Weights of a small GPT-style language model, trained from scratch on English Wikipedia: MLP 3328 tanh GELU.
Each number is 500 + 50 x the weight over the matrix's rms, rounded and kept within 0 to 999. Layers, rows and columns count from 0. Numbers have three digits each.

# layer 7 attention key, 832x832, rms 0.0226, rows 309-522, columns 320-383
433429444558520474580494550464439498447591449559658390493488613541510520539563507551525484508409443422414483387564530462490486448492493539450530454547510441560550497499529447452519515488502510
539606446425582529479519479579514439465453525421486526494525367531539432476494460541469525536511539491530606546523486436460542504557495453532588556432568517416460537524473514511523464583467562
492499484525546539573466474466515404467465521416567496372476507410425416589541512430512451436563570496520477439571554479520522589445495524488513431454568502389546493406422503481409464459507473
462528407471533561571467400502484459480608456438501559532553431566557474559471432559484535470497482483563483449481467411448514458495558525563470479430519517574541423556431396510513535526446519
525470508461383439536434482505454483516397473495502477555446430588539482489575503505562480432572553431485506551487457481530577502506573497595530390482448428501532573603546516505550415545524442
463571621588503533414476585430531500533464521477489523423515557478499455485557512486477493521528471477483462464480481524517508557487506459514428521622534554490492521431523561440553569544525425
544418511485524483543588473515535435429447455453398562474589570470545425462464495508420502507453511476452523564461490459526456459532435471561540579450507509452514473491478511559484500458562514
591495618524498557526494510428523501499502460589467568462457491539472560450446457480575474454495496586537479627490578525514436502537468591440509541561463513465454496541598481495540496440557549
511490438504537528525549520540476471474441488398563505496573449475470449449571427546559481513541426474455463502458470557495523546494409570489492556471469473417454550497406429511415523444543446
448499459495528569404571448408418449432508460551557484501468497479428456491508497529305462486480438452494566470513455444512426542458492557525382382595465555512499449514525480370424446481486504
534498420567539400472412413474467538416462577523473450488496483537474502514535457554539545423521487514483378487494541584495544484511440475582524465510514455397447502478470460445501374540452583
455483535486481521438335418537493604562524477443562532492503523536497492488586508485498568516503386541397512499554493509492492543481512399551474536510506487496555530417434436504496453544549429
532463474509488493454606517512494643572539616462424497532457442530476513501456537492600571543410532549554409545518515470510485558523529509474506539572407441646525443495552492521525487441534520
419565561475447448498440582470480543465573468472465469579599543469460484542523479495541482499474539469455484589528488439459454481526505426534472534409484416455525521520443479466464560461490428
469450442458547574496504430562575455557525567360532501548501532623518457494396420417522514593466547557525509474468538509404539462478543476540526508539518507465603490462425432587529488528424431
540472610441425483627386479442440557501551516607485495570464592547619470399432464466569504389482541477614597549584599547612469441521514483469544401494500489524587534556576471546560461541538366
535450534524532480509576496599512510504549572477584463503502550544594509424457513486532458480395445512565453529501522462531411426551553545491570483508537522517536593516537394548474526448506439
424501425540416454586436572477543489475494487507472388501483454435529525470412429421418566508457487573390494537563438518525576533543516512490495498573578581466558489556537550465479441486504456
549517604544493474472531572458482385477539441536664441496518449529372482444440493493492499512539443445478493508455531545540518467489584497499498471531503563464416430528460409531540620510584506
478527482576543561671548485560525545611479464513553547486485492483466510534475481413427450470475553452501479469416551590511467480472464509518551434561530474499576512548483488510443530448481421
447530459460518441450422444483491507534558538501453440559562534562515591551438545538515536512528543433529509566473515495500514439456486469567557481464357468577487523604492457557547515467500493
493499489562380451486579493496480524551462561478432517551444560547478492529451523584573505526534537491586588525490566541541446476481478435448468469466604488583514491488523516487512442549458414
598481524511482456486477587487495503535443509516451440561602456509472519525398471514536476479420604468578471500475415512507524541463509432557437482492560523539530574487475462439480534511550594
540490481619500476622555513488400482615499391480506506477503534500475536521523490514529526455562550545420505451599499480567458464459487515542514497560455566541428428525537428570553562516427403
630447340448511468496511449526469484425445633517507527424403401576455398479496538479520500605461497443408506451524490509381483507537432559506567531492551539500460448446511468589534547565430456
517485595453432531581454524390470561509505507421530435491483550478474502497582476609478511446556549535559527489467476600536462551464484427563486465516435534529502424451522430533451477453544476
476463572518498479529454469502465477545450579440482507493443509563431534528424597480426486517552419553519508403545527534390600518464458507520461472581513535603496512481371547469449452473514543
491561441524581569511434497503490529445505476493520464487442468500471444567555568556464480459543499413542481463490478536503541480447494453442585518379512572461525502519416453527519499444472430
475461480421506534478549521494555453521430472444513465468569421452536482564409478469434468484583483521503511533477455488405522562449462473569515523511547466508583453534527495453525481532555550
514561488412468510562494522423475529478563490482539492452517514542457516520483566526573437497554433464475551516425471537503476448546490510443516445405466507371500478519433556509524434427456503
465416564545475570529615449519500491502502636520535585571487458492518494517449582551519402484488391536587573469484568473526412493561467562358459421576525447594544569573516583440488486447460525
459472436444480408474507517406532541412528501518470535456616424518524507434404497458550474538476537509459595544475598380476542430496462528457459530488520564454554545473466463550480403488529576
537504465498397427472613482492526534490465459455487502515470481531551516528500461446541537560520472563564491461471451559525478497498560516501503567549519508572417517431504405492507556537462519
477449454582587534503532449496513441562438525486519481418509573443505517479500467533446483539545438538495482504523514505615416470513520482442499446543481434602500483475499523507475489512439485
428516554430555495601345531486560487501547530540610635448440547539381485499479541583420537440416420449527553590411467580480496538411458471554578463576486472520467489422467471442486501536503400
479483509482530506546444543476507507516536495468509528447474426476455474562504435463504507511444504511453451497533429520417658507515533553543573524419459517447515524553382563486499483534495507
493562499524535531501539494420492569548446491454423545419513478575504543499498506478465390520551525574465518450470461581452487551469438431456470438473539473678497500459474475464564526471549536
526548520509508526443398544460557545474554509451541472619453515498529444514513526477566507506455531410461580458467536465487487428507572459419494522502487527450455545561500529518524489461510524
588493528478536491501460469494557447443458526479543535583473440484502504504536476459496537509494531421551593510530455495485477553459472548554394418430601499410528545514512462584464454517463485
508539511457481576427473461438471467512420416470508482464485450506432475521443477514481472520545533524530536434476438449445538465532542577412543468465641523535509485443444443451552443571609428
411540511490443596594456458357518455524509461431454494393541360446427462507471490481472511519472440530467479538528449501457484490527539546501515476447556451356549506360528580439470367487522481
469531484460457463507550506465524513577535458560554506460488565502488583479425492462461488446507492551480543506494486538447466540438525511475536483569449495629488574442558472435563449509456584
479506490484560491514473493532507581438580400608422553530384512446570409425665441592477549440492553538471467574489500467530430565528419572447505573494481550489460519464594476533539500492472539
484574576540480518531445521504509533432555530470502466546486482546471504492531519509519528452456518463486510544496458506520437532421511442531564498460461524478493462480484514565504462504584499
416528489505463500554445508536464515467531433509566466457436440420529499439460460465486581445651419481532483374578467505399448504478457490500522470451496523420520368534531588567479488481487471
499561568485447525543562504483474450490514469536475419515625520543545528548475581456484552556468425486506459455552509621629527499506527472541518483507499445576486440451518396576534497494514451
513325596544492538563361471524509512583436502517525527430438484504551538409484490459465441525533448523499531556463402545463536517564498424572425506532483502608497527473521502481514496555474430
594465451535482573383571482520454427592438507487479530488431534556416466543523484547551535609403488497506527621558526391549439517500519517451523598480533468525462536514425529484449459528530476
554483569509474497634502505532536517496483466551491446523442495468521533387466508454527529476492489577494429538478570481529574482489504474503473489447462509476469404528397485494487509448404459
509518453547499478519554528571427506592456497507546474422513547495439459534465464424471479511359559411546465443530561531421577407486572652465497468508570479425443470564439547590463499462569450
438443508601398455418564506534458449514465523484465436510540550447486450470497482583521521548491495520525533435514475488554540480528508483462430447568504553449525467446497580506513437492546501
499469516473469502473579502518491541552429544480515507525433513575489487532542554470437402515473493549497500448480580461532522468485580564460545539552570466567508568483505493520573432542504489
530488444548529526522504457482486557495518494538505414439483501460520582429430496475455423491459538544550533490521520506481536508470392500451460450459507459524562443532515516437493382544458543
422441617529444474564499360620513474497543474384654515534457568567556568460483589510534441466518497536561445545579539554450503508442409481478539436450473557586578551556525399438457387563494489
502466589525470484493339507536495463519564462514442587514382550566526539423510598504501523435550490437462486555566511504450437498474534483469589470442379503536509513618549563468483558520540391
572549347535578538542517464605537544529515358394527539364435480471501429490491438477451557523478430494466527449481479525432453580413433461432552555498531552449537464391429455501394540454545564
512491527493406506460435560525538477473530452532472427613463468547433544514434437482480521433540536481575448540504432501429493516451510466474572550469540478461573483511452555488580442543459434
507485511461492517486532521510452389454370555512624503451444544610496450475486432524478470584485547481472522579563449531489388514458502556444495505436553458525397463549526458540521469549633444
545388590488491440462584585455477586580575525447422474472565404513524542527519499438495527541561490589549533510588447434450489612499434457472512620599429459557501524487594455546522491542499570
528548536509471528504409470524517504479471481545531505449451536530493484583474553429493482523531548480538522529474538495470500557451463482464501476485425439548547514430558513493508459505445433
551532496526448447451406483582482544501489425490464536554546535475562515447574430530439462424452547516547488439531603498549493415513540466490469629507502424586485518503514391548589484466470474
546501562478512479543465432489446557494460444514525431570525548482535531540548586494519432493508529480492489400489574564415534484500499539492453465450565399493510505566458645491510532523506522
435433524538513440534380417479504479519471480463520516417487484501608496432519564505516463526547508442547430631397499486512421499450541532444437464537497592475452563510560457471509518572596414
556573565454550492530416432472507451486468548512472486499510479598567522529497502586493461565473476557420541507533504615451507457518516523553488561533468429511472480572484499524606496544475394
489436488585497553503535562461511509534479446565487501528494568385432457488454455530469539446544487453558442567561550400581458478540533500491482466456521482392426431439519450492511544438501510
465403561543500568465534554593532453610462464389479554469394541391522517541475395547512453582482514543535454379460446533469500505502529488386480499478475518536455519529434522468513529425497522
519426475434605525479441461561544475574466440576527518543570456413503524490435555478527544456449477494484450497506514478440451545549527501511462361505532503507396591435475538422462523505565502
449460594491512556486538566505575618595547461535599562492545555448460518447501498493467531462396490439538462532599530485582578553533507521489509490505440513454499467562464499497440527364486452
458542474384448394587500458606478443479469490452554587345424459581471433493476557523482501547513460605553443499432487595501556481518412586496531549524536535471466477509531512549560462496547532
542464464503476487532462515488469537510472460421456586402547546526432432544457528516521450594491517465527426518372506574504462463424454480538486610519471491570475462480529457585514613424533472
497559492521475477489462556521532545472414518492475464478576463457463481462503538467471521419536476556569499409439499480542474482507489561421565469584556543528592480536558421537573523533530444
479574547461628581479503430503450489443551456560560579562452552452507439509539485554424506442510501402485436547524435514507563571494505447448486427442505414415524492567530509502432467456420415
633375469506455463541545498497543469511545432474518514537569557551393548492569566520482463451517448594365457424581564496543504475463481600544530528547483517551433426561447470428483559514539569
507479488484548519520431582556481535536483507547406527527461385401509468495433454452488556448551500558471600549616424523547508473563492428481498532516434538466506468477597514479468504460447456
480521562421499510495498536537423602549533459584466508511473574498493547424434506536562566516504485429543584577511386496575506495415419440486616554550537508568618361448566497601551454486426387
401476544535450430572595450450585483459515482576539410486514510599447541510533511578468458558567565522473417461529516459387492479403483516497501475530412534440497503594464522457527483470586501
469552528564505471524537506544517554499429529559432491436594594495511525443536551524500530481435458456536449496466416468616582537406587489499532491450486514480430518489423481549469441494489506
528384547590449524552608455543534466458515444530491529539580545462487535447507547553500546578524530499488429426490452613502436444444455534562513442519551533576428525573549465440496454480498523
527564464474357505436553538515607553654429473566535538563507520563594479554470563506484530542585467476386467443571506547518433501499554596598590456423509533519542552538534533552519454470483396
530535464475525489497495472454462526595488469572522465532427498604495516459569533458527491380403600557466502569571539512432522444475423472531631541389505470593601378542541497581569460606465414
462437378483526517372580448393587424508511493457461479520454528476484423526470574422354500481475517443504469525548414375494452465559409499533535538533468424505483534478535623442544564414562448
436450483488539535557572565547435505500509497579509469448496514581447422521428457505590497512589574560453519545544519482455458468473597574445588434470465504498427433416421490561393458497480437
336474498537512492521502568582404499519482520506476607470566446495535422522523533514492481428458516516450541496561441534524533503492596415468508494519448466545442454423488576498410488400494399
478557528518501473455480520498446552471474438553466493454569592468444515504451422418454567394468548539562515486584538512437423593561567494538488431462478514470563469373486336647440546530452466
493488515530500618511359417475440552478659503400543539495551538449420508540523566477601555452531547456472553485505450535479569489573410446503503518486540461505549458511462468485465450393483475
426433470587447587526393573520407554453585559524502446398552536490525589599588548457598472478467518533416490539593596566447526547432531500535536507572618446543520466520526441474488483478526563
550470434559565475511543526523512431417444414536501415509560529441494420528528380424463547562449550466516413488364519479410551443506425472472415514513468532406541449573432549495573547558416405
542513485512493583442537423530525515363584469557550454412450488434450430542559473401385459437453601543447576483454415523395508557526557494438436650590535412413343412491497489478451488528405482
508564519464512629543513426524499562462526535494557481445427414538502462560520506574474408465488465469487511472470530548466513531534519508557494619580451483443472576524432458387513515524429588
594597543590426440522508501465467584473513429552464431544539556431407629509406526529517623508405506493434551493639506477494518480477437476469571531473394503471547499481541434573458543466502490
563424456518549486546428512508440443640487575454564516498443494528448446500478460526402458501489441475528561463456458453442487661484543471508481491562426484453508501520415518526444627499512506
443430451508446475642387544358538525590459514571461485460497505521518549462547511535456455525630478528506444488542563559441505573426502531490408425515434504462544432463532490520562511584522483
516411485435446500501356573568502506459493457525450544477552469419559497471594427576565521447574481515563424587551468497555457550463474472605538518408468593457553483538533510502553451534534579
412470503572522515506504400500558430453502495503545516500457560472506528519495513642483484430571396512467481398451530564499452543446518578447485423507480496512525485513424558464480456515459486
517568547470385433551468497578514496565481544508454557417472506594508534473413529443530495421488506621545536405420525542583529493451502480496468547453476465503548583472468521544503501484610464
572682439418636413434460645484552488452540427535511346515502483564455468511498489491531572530495531493585535540548473513559475413548587611464704523382561470526483466455507483562499497442489461
503485504459505506515495535588494527421503496496507452543543544445484470502528508547534530494526499490445433549584574317500503503531463524531507443474466443443561448547433463474580506418463596
612424592437485561466375495535599493583500491433444503488424493364538513510620402467470475494553509593470458488560523458452537484448494469515535613458436508456560572537419466568485446466586465
473518518419521568469346413479510381484517441464553562441446450502476484473539488533530459455492470578598565500456527540519451505459453427449534456509489490540470496457492446439483450410505444
466528487475558492536435534504521405469342514446542561496553526438523568488378430493519486614452348505429482436443537623433648395430530397449515501541434566431412555509374423507513468509541374
475517494501543436530555504579556496538505477490506505522508527526555529470570481473479475481485524469441391570524470476564550564508514591468464470498466589579404485561531432440573516531475480
531453544508526463577582483517517495577509484498555515488438548469593542499521491419470515546586586534455585547561490524517491482481529589540469534543449492513552545554513394519479625544516524
546531585531494554571467389541446512544448452450467524428536612527522525512515489494441472515557394501538586509492506480517439518460522405592521357443512508501523425531521539530450544527628532
645538643397436431526540543405511559556569518545371410486486581498554502574533568543485457510413510460498517507397512515547504435480437399566438504619480485451604412500551421530495418488548447
499521422541615583506515584612464488513511475393612478401490474580447514513650579515509472538601354545482432493492462523498460427384412476420510435521577492450600483557369508475483389579453484
503485506489538445540531523436533433506472496487465599536473467429463417439591533549523603459554479491569397505571468467469397546504537402470495594387565445444553476451556597405475491588419485
440518449475476484451548549560562662455562473583464499432434552573547480569456513564465465451492451522511507474370519464533423637532470620497506511505474502521504462476544535450537461450538502
499542493474457510481569475619514457489485393476502580502453485538511530478605543433491497480559475495386507528560445440471538530485443509508537563520520539558572495459412574476521482520455522
438516545497496436488603417557455521454525479514549437503494489495502517548486552536505559570441498436523542477541510547441442500524536541434565487528509559529450469543510437508494492501401492
384508510496528416563479468548441319559446434411569472498501533415572575409481422504564412542505470539581430501459525553465590378526615516465516521385460576465510628660331498336591578488599498
481525596421460575579466464574514488498488508475363446474510508511588526470371556444507468497391418411469558521520425584444564478409482567514536450545541531451562510465444554448524466511564427
535477495551491477571499464472577522489410521460538494459470532535523461538573526517579405526435491592466510440515508554371567526473494497499455483476439453559484523591422529528547496536525513
494456609509487479440501472535455465540421517510615493576434560555513502540463578461467608466471582562551551448466460475392519471428603401561421399501365514492456481573572397524531527499459485
499522417462399402377555518543469505521491501496412492442492503472515587544492569446554492522515457452597479516492472577417533443566466570477593630515602545489504537449637523552349485475444455
491553499481384484474453530622530548373477329476451509571540427490500593514616380496538626404453569542592493508501497513435523530491529601624637452459570488475545475489604428522498350462480526
544514430359496568525519493508527541612461504474522506533424502472456506476409516549534508527517471475513441495420493464576569525550517536515572568412453515488477600406437463485426511549505527
519459466509496543511468457480475398454520357486477505360502510400489442479561474431498448578543467427557431482499468635503495551460521559506454447468593566437512519478507569516433488492560468
554536502523467450496572422419572579498470434422457553497451430506525474495480534471513519499525491389575523616481414469481493541548515560442525479533465451475591466500479545481516467568517388
420548509428537555531515537563520520445562519587410546543592506487495441619446534559462538525450466543481486441456436485514469529541576479495538431473492476533583481450482532503449578467541613
488474483642554591528613471573529400475562482479529434561567514593500484483489464438351514448545483559468488516551493505523429503473486510447442447525378485476445471581456440453592560445498413
516542537456481470615515484609489462544467519588415550504509565528665519452494508514513431506459646565489569544518489484503569522509530484387555461495432497536469464427481389536515439547434567
536602528612565541506372439421456556376500469517465509607505490431435508567568512543571479493535476458500573537459487509531501555411450504499528482530572531423357542510449565397494598448618627
451484444600536529498561585482531499604511449454494458414576542498442492509449526465482518546447491518505439522493471552445538626471484499539497407467454417422558459479494547516349563471566562
432518511495507439541595472540452473374583468523482566468559430449539434467477460544518462529542510601497503628538484452471475616507504658504599562497496469465367562579555458553427539429518519
504550439385407475587437512520436494610507565519465560433493386610381544457449553488467631488469492539533429463545474572615434524524432529504478554546460454490578479456497557560433459474543451
452491496461435447446480467465581553525498489548527555591536435436474427436501513451500591464450425445531499516578548380545471494492502538481470487491484537559601465559611540462475591553498533
416492457599589555455603472466549445537522517591651520448424475539473503483489557486409496562415518501529484470394519478496530391551538560473518444557513430583421550480478500436412499518516465
476443442516441415454540586544551639614457508604521685401451525485435492458428473441511436527503382536577512474474445457461486511538447442467401590502499554421436545415493636558510548526490572
400477519505528450498515469457575451525416537430422386563495553542553466468441454430599453508447514518511615487417539604461517406473633472673575353499559428472491509541479449603431479490460452
498442625545492523609575485536582512580490548460509563509447511504571511518537497556498443544447370487488438511421451511448514549584546443417441538434534534453517523627533436413567424410500486
492433540546612524489443464484560447516400464452520556418624520474426464534548504402500521551469506553498495456502518530483489521457574495481413436436622488531464465462407527418496420497552419
506505438456460515510532517488569585463529516512471528421513589526467456473540596520496474492535541501423568514464451620586435610512523486453469502496514483554572604440506502444446457441512523
477531421467430457407419458554509528484516586521508625550493454539494508497454510501388545501467506501482573511451478585372507506456540471485514595557381519529542545432495473442549583547473493
494472605495541475486490548503575502528483537563516504515515463517451522564468564591534520444503424511528496502494538578525460513505460522553590544540528442551478570469485539472495476486537529
450467537477465451547486458576522528536518413468447457486552510430483483498491460470506476539485526480457466564531534436460511434433488474431500573498422450431531441518492529584468543493401440
495465594503525416550518486497513545549372427415488607521521588559560569454420480470533460534545535447535621433420503524492534569470490557533484522541555453649479559487457424471510636577541521
530487516522468482504542498495448530475508481460420491433585465543466501635442547487372506523423451485450456493410581514527473364616446408520438501519518572508483497586517472470551551386543473
449444662459453533481455522518480509554495497539444602509540528569567529455543462385487625495490543551554484494471448483480504473473567457503496513538430532493499555542534535484529435497496469
554424462437557416438434516419399487429470517504544514559456528441492526476541488495535588461502494588532508484542509459452521544455467565471452516542494482599356499479463471439438539495486468
450450482427464543510608538502441556531431538455540477420534548440577512539497461416454399512539528457491455485538541440577527510421464554506532508543555467496506445431497385478534429500428527
519449457467432485436531494535463517503555525440465566507557473516489456454455531518467543574568514521510500502584436529489503452449463460553456507496505484573494522438548384530539439470526480
467502484539485530473465520446421576431528435443591422494562605476474435427531532512552468494550502401541562533478551504475462464514512563524479505477547508429525432497394446484465463470506486
594471513377420481497473515513516425503594563505410521530467497586549447458461499452514540438521516555535563556504479510538491520465455530510488531456533468564547601484606478559588538508415449
380565483514593452467477554544496483435453587461517541516439449477402499506506585465556523452539475522462510506393419451483477564559442418452488475519530500423564444535516589423524516568492491
375509447443512500434603414415579563542494519528463561583505516532609579567479559438511541445536374596458533612570443455569543524488463553517590405482439446624525496441562514462473450569472537
536546529506589523625438521479507461561515481589590535548354623518445513524572470527505473522559485469451445482498578441489456524513461504462447475477568403452493444428487587483479552475440528
536501577529435496512520516533447522568558609471475427478543580550543591468449452466494524490536486507528476440524489510546512441533478520560538567610472485548492453469496483500470457571481448
526480513535451519501568536549526505589475588569501552451430504436462502451492417506531483533528492499459525458573442496553430533532479564509521527522520426555514462539446553488506482561462432
557498577511502466536501462437488493564471463447519534431504456485482498447522540446587526476537454500580500440521538516546476528491521432572491546550483425577537559439569547509475559530509457
580491497478551547496620428581501452505481509432466528491515442483453563493561434547500493524553490463532560549551540548539422539496524503481534523494462562546514585511467513484519489515506506
467481485570440488503483519455514487435460422556527505516475497466572517560356491470486500479538491498576507448552498429599427527465393654510512525480480542557506569513611535481492577521443456
517564522484440461530487561515544505577610498472502513506540508520535444384490566416600524473439474499444557507569478499483446438497531503522561517386512526554480513457579597549492483519525555
555541560453444518403577439573502501519518558429434570359583450498519458430548377461509506594473457517538529533514524504457460516533552432497501526462471465555444500453531471456532403480506529
500510435552442478503544452525505515470465452443444556516509413517551474513552501498454550571571494501537504462596539493485514514540469416436484538572576487462505501489595424417581509463478528
466517485507464507460453514506466587569496564449514453561566501573539634457490485524599469418478582572600461524492557571500652435596562470497453620522590489584486582376427479506509448526504502
434572441508564423459423450465509526494466449455600457574563551522486499537461566457491532543531494556522566456488536557454479545559404534417498467529488565508441511441489482491505448466551483
480505545497474467585362597524508488496523537425442547363569530562589460525483504420578397448475463539507546533415486643456500377395505553560517423336556528449516439437476456527522493470489559
624526482507434520598530461526484479542564538509613497442461409575409430509521555426515567490482456579519411456455422573531527541449444514487516512504483438419555419475418598562450468452437440
545498524547464506505558548461502459466528546509512475517467544550419504522441546481413492485357482548424467452358527488524536509432485422521517486567496468422493485485414491453485558512465490
424465556492450492603493526466540550395461492536562529447469524536557418441512456500555457462460582533382452600498585441441429500405518543525470445396506452421456434366495581529526554444564579
612491479471402481469603422542454480471498456420545600463540428505477451465518499469524398487471528488541540462503523459514481526460504526523485512436435555558499552551562507468483494431505529
574351421419419476518561527467547450504466453488521449568411568543460474551531530569510521473445503557531513377494402452518566474563520433477496654551391573513464567569537571549520562504582497
497452556509429464606514458426453551555474525439493493408527521565524462446487412558527400511518506454529472504550512550451469545441506546563559447541506520537522485439522466511510477509472424
591530484452500510471595498511479508460463443408474502520527451415468424424490531427519513465565509486542435530524473436389478497578541604495501580468475559446498479444546467485476531457513444
561518507484495461473487501589414475607499557423393398489499458565479542467473407537557456548521538523522556427490485486555498492478506409542541549579441461463568505427541524544462535465546551
482418387466523524493617446612476413571507562462575495570445514547441575453477511511535505532448519413499446528501535438523520529534480429487469497502544488575482567418519444440545528476510541
460495490570534518442546472472525539467484502504567472556480501619497534540504474475550526478475425451493458474506528494413485457463531453509516418482537568532461549515438545489503480528570518
482546457515530480556463460527470570522502516560560512505455443426501536458549488452513552441461610458460589591581533503508529560493472437538493503470502530365539503534554598473474466509457543
589463469508462525457468478415439517485469556472512599406574454589541514425501478418556425576540498511481478470524467518509562485430528503521463563422409547458475481574501444477506472466503545
486521505498548501599505557468506431587497496506531434404441499566506555463534471565597536473498431438468435507491395558546443461493521568503506499485588428440443443571404547522521580493514464
381441440429579513491484528516547550532554532483600477509551492524543509534550533482589527465451511510455481558532492517623499486526510536495515410466473458476521424525479546521504455480487494
410533513549391522452576500416509508519533517473458546464501536535595560480611570513485539428485505538499514528482454499485520481479471538520437423598449549531456577400478514531505562538503520
622470533569514489517550567527544493537509468491517500515499448555489522471554532509479481479444606505518451535534534516530493488504550543468514516527518542597429453541492536472467436504504509
529459510504528572515519464512463568475482551540539551516518473477573517504496441415483445446566555541590483458589526506510407561563483516589540508532538428496532470548552476507489469549482503
493558550506525472447395528550572528492464440620526514447507420455423491517525537487436508520566557449613520444483434556463430435506472508591502428595467482444461549522545573487431533525478463
482517515450543557567508518566592542515577537531542512474486443461482521533528517504567590408465383566380458562430611475502519445494485577439489419533539476405460516355528413476539427481441465
480545546515457491483330442497422505469510423626583450625485575488457445489491553521445484497498553473458528500536539523562485406483508498552475446572481525462471527546539553537449478497467455
504489536524448518591405516554555506579482562478533539506517465478494462469559563533509420444462490502530490480540495505560493527535526429485492448524483549416523523449466514487502525565552544
463521554531524536593627475469523480486447495549575508561520487499514524600483460480408466453427467542550419520480470471472526460494434455424495404509464456629440487478522508380516521466467478
520422481481377525561614528435467534471474545445450383535587583465532517490492490550469465482457551423518443486544514550548450454505515635470554512478482616477488452487516438605439550480526488
529565497536479501490525543414563509367579485602592449495528386507489442493530515469460478506518559513444546605400482470592468588451461500463452396515494497452593497526498585455479519520566571
545488552461507388575394501449542520444556489615524529548482482637576412412511482423492565338587469546550553539594493455574416538424491586510594458513426471554563513515561493563500520541460480
587540588522515450522479473474567509569478566483419534475407525412472467527543459559449488587458510511438443492530496510528430576457471449541556534579536507422498610363507480517469503486561488
467552503552497530602525556466540542463483467479491491484467473474591523385561493482547477425618497552514517517550472557470408479509433403528477484600470554432482519481561463404446559514579537
542541547420449494521485527394542460471512527559471458398567477614503528504551547495519518554512476524579486518532537514436541535457482475551489491478461477497524489554479565482510522443501424
520454501415527534489514433573439468503456484451474552515501406393513441537523447495513427467626577544547499441486497527553500508502514541509442588491519518515497606525590425446560447480473558
438489529462596536449521568482543550469483452463483435540483519421508492543429474482478512554532469561515459502460510454575438518551479542560537497521509503529508435482521550475463459466501536
530490498475409408396537560492429538519468535511511504602557559526518587459500490514600572417587588486527505435558485519567528535464533507455487526437532473653514526561477455507480547496503496
419574421542407480524618541479443472491490451466383509555473565511577501506456419588526507569486522469479529534544458550516441546490507428497501520406470506469526542421522533485379528520510559
505476418477520465486529431493571502502536480589504453487470409454477474502510486424410510478510489488486632430491572463553556504499547440454476510490491498480467509564574571503581578573541606
454571536458580486501482473554533565478517433568479494503448544455497517480425568528577492459502497460444489522483515443467473396484475436463549462481504510459539486469461498518433483455528501
574545490471535441398541599471533511362504467558597586486536412490441440550458476415492542474508496493537561521562544419476465562496427523435543475462527512407433439524523540560504498455541524
554455510465540563498571400521435527489524488367546513591471519516455421481492539491519445468573511486562486444421466488490516473444479557442465477528630539528411527561488492511548413459501605
495537415525544519547440450426454531476464477453586521388435501504492502491504551394458400398520553509555551537454458544499504526488460544538497545522572472513501518506444586522445524505498534
438521444584588536532512475484512530536516506483482467525505501553440464521478487453456459516428519524480630547441508487457449471514458453422493421478528550454465503537503512538457450504474583
444480517508429558577514541450516488593425545499503429516540568428457534504447446492419548519503453397439438484569515510493516530530541545555521495508534455574488405497534499439479486474437546
525564522524576482604415529545536508585438458522368495460534456426473486557545515469534553565526526457508510566453540558473580520534512447589509491518480526476518547430428442582467484491616497
473555438485505467466392535466414539516469487483532546516405501430549441494517531502554550488585594496484526463558437469474443495497524444446407562593590480582423521470501433487472489503490542
408491458566562523521441530485499515463434453616645434549478612381512537488509543551534525379458495509526408473601515533480484454497437528533545414538554453491456452380410577523480467538527503
544451476550410489539593473544471506569518455458495480532585501563466483450502434503547535574490525503508533461535492528450496534449492500446548495559483501533463561555534548453472492521460500
496478555499424530544527524515480557572513570566442464537494489494510586491404541446483527466494443553541555474519485535525405545501532432522516492577376534577482469512552445424525551447479433
489478411547475517542523502411570534510546478489509485515435590610504554543434533446463521431502477577485441503519474396493520499497521487448499502462512428471522488400411501448498493510524547
436541584476459504557523453516523580603456637550558533456577615552541536479492487536394516520450435512460506489503484506548361528438489493454607394527487455553532499469430572560496608464481467
426437549498485497527523428530457444508512509491416453432539518516458528529506542527481518499447542460499428540547550530426525490566554443360441467534534438528492520499519495468566516435478465
547530538521498544513483425461483439486546500476491455487481526447447473523470498555568531485449520610423522552431483536493508371513532499512454548449483421536518467486452516478493441505423583
533320522338518406471520441523435485577492501586537524489492426441503512456456558515566513449515563523602516435459497536560443501494537528488444540461457474483476581495600478546554515434478492
487543458584485527403478521479462481441483579477568509563526557515477561470514493488455481518533425528427513524464549484538474454507528482582562399476412485587568507494529426538518536481535556
482487452508483569431450494518489476599532427581510516470505518498581501544564428476539396448498579518495549437444405485481539513500453507548465537523478516437499563543409485574454482471493450
563475481421479508430494483454460447569424500479518573493526558540459507518551483441452460539512518433502517535504524500537515465608543460542521470483494481442488459591449482444505424586495443
511483514439541573482437579520414438472476531553499475602572538473493498584493537483437425442552568453502517449484509482519501484529545501511543478442538499504486486551434510574462538557467458
530493533558497442439492501495581636443467552556554448480495438592483609547508578481564402450480540542593582537441543481531497528492461495493433554483523532549435543505510574481471493458545490
477426459552557523483454487438522409484502526387527567442442506483443480565445519510395486506532498366415379495534484536483557440479550433574544504578518524461526534430502487468437467488569417
477466467490473495486504504429508459477474488586540492597513440497529546558559541588466444455520568548584566495503502421441464506476491569469427526468426480544501503556448519531478500563448487
540531489551544493515483525454476426482458497463554505438475552431490534455430565537471523495470448474502491582534531526580534553525555449512500424433539506515524430467485502554479522615468556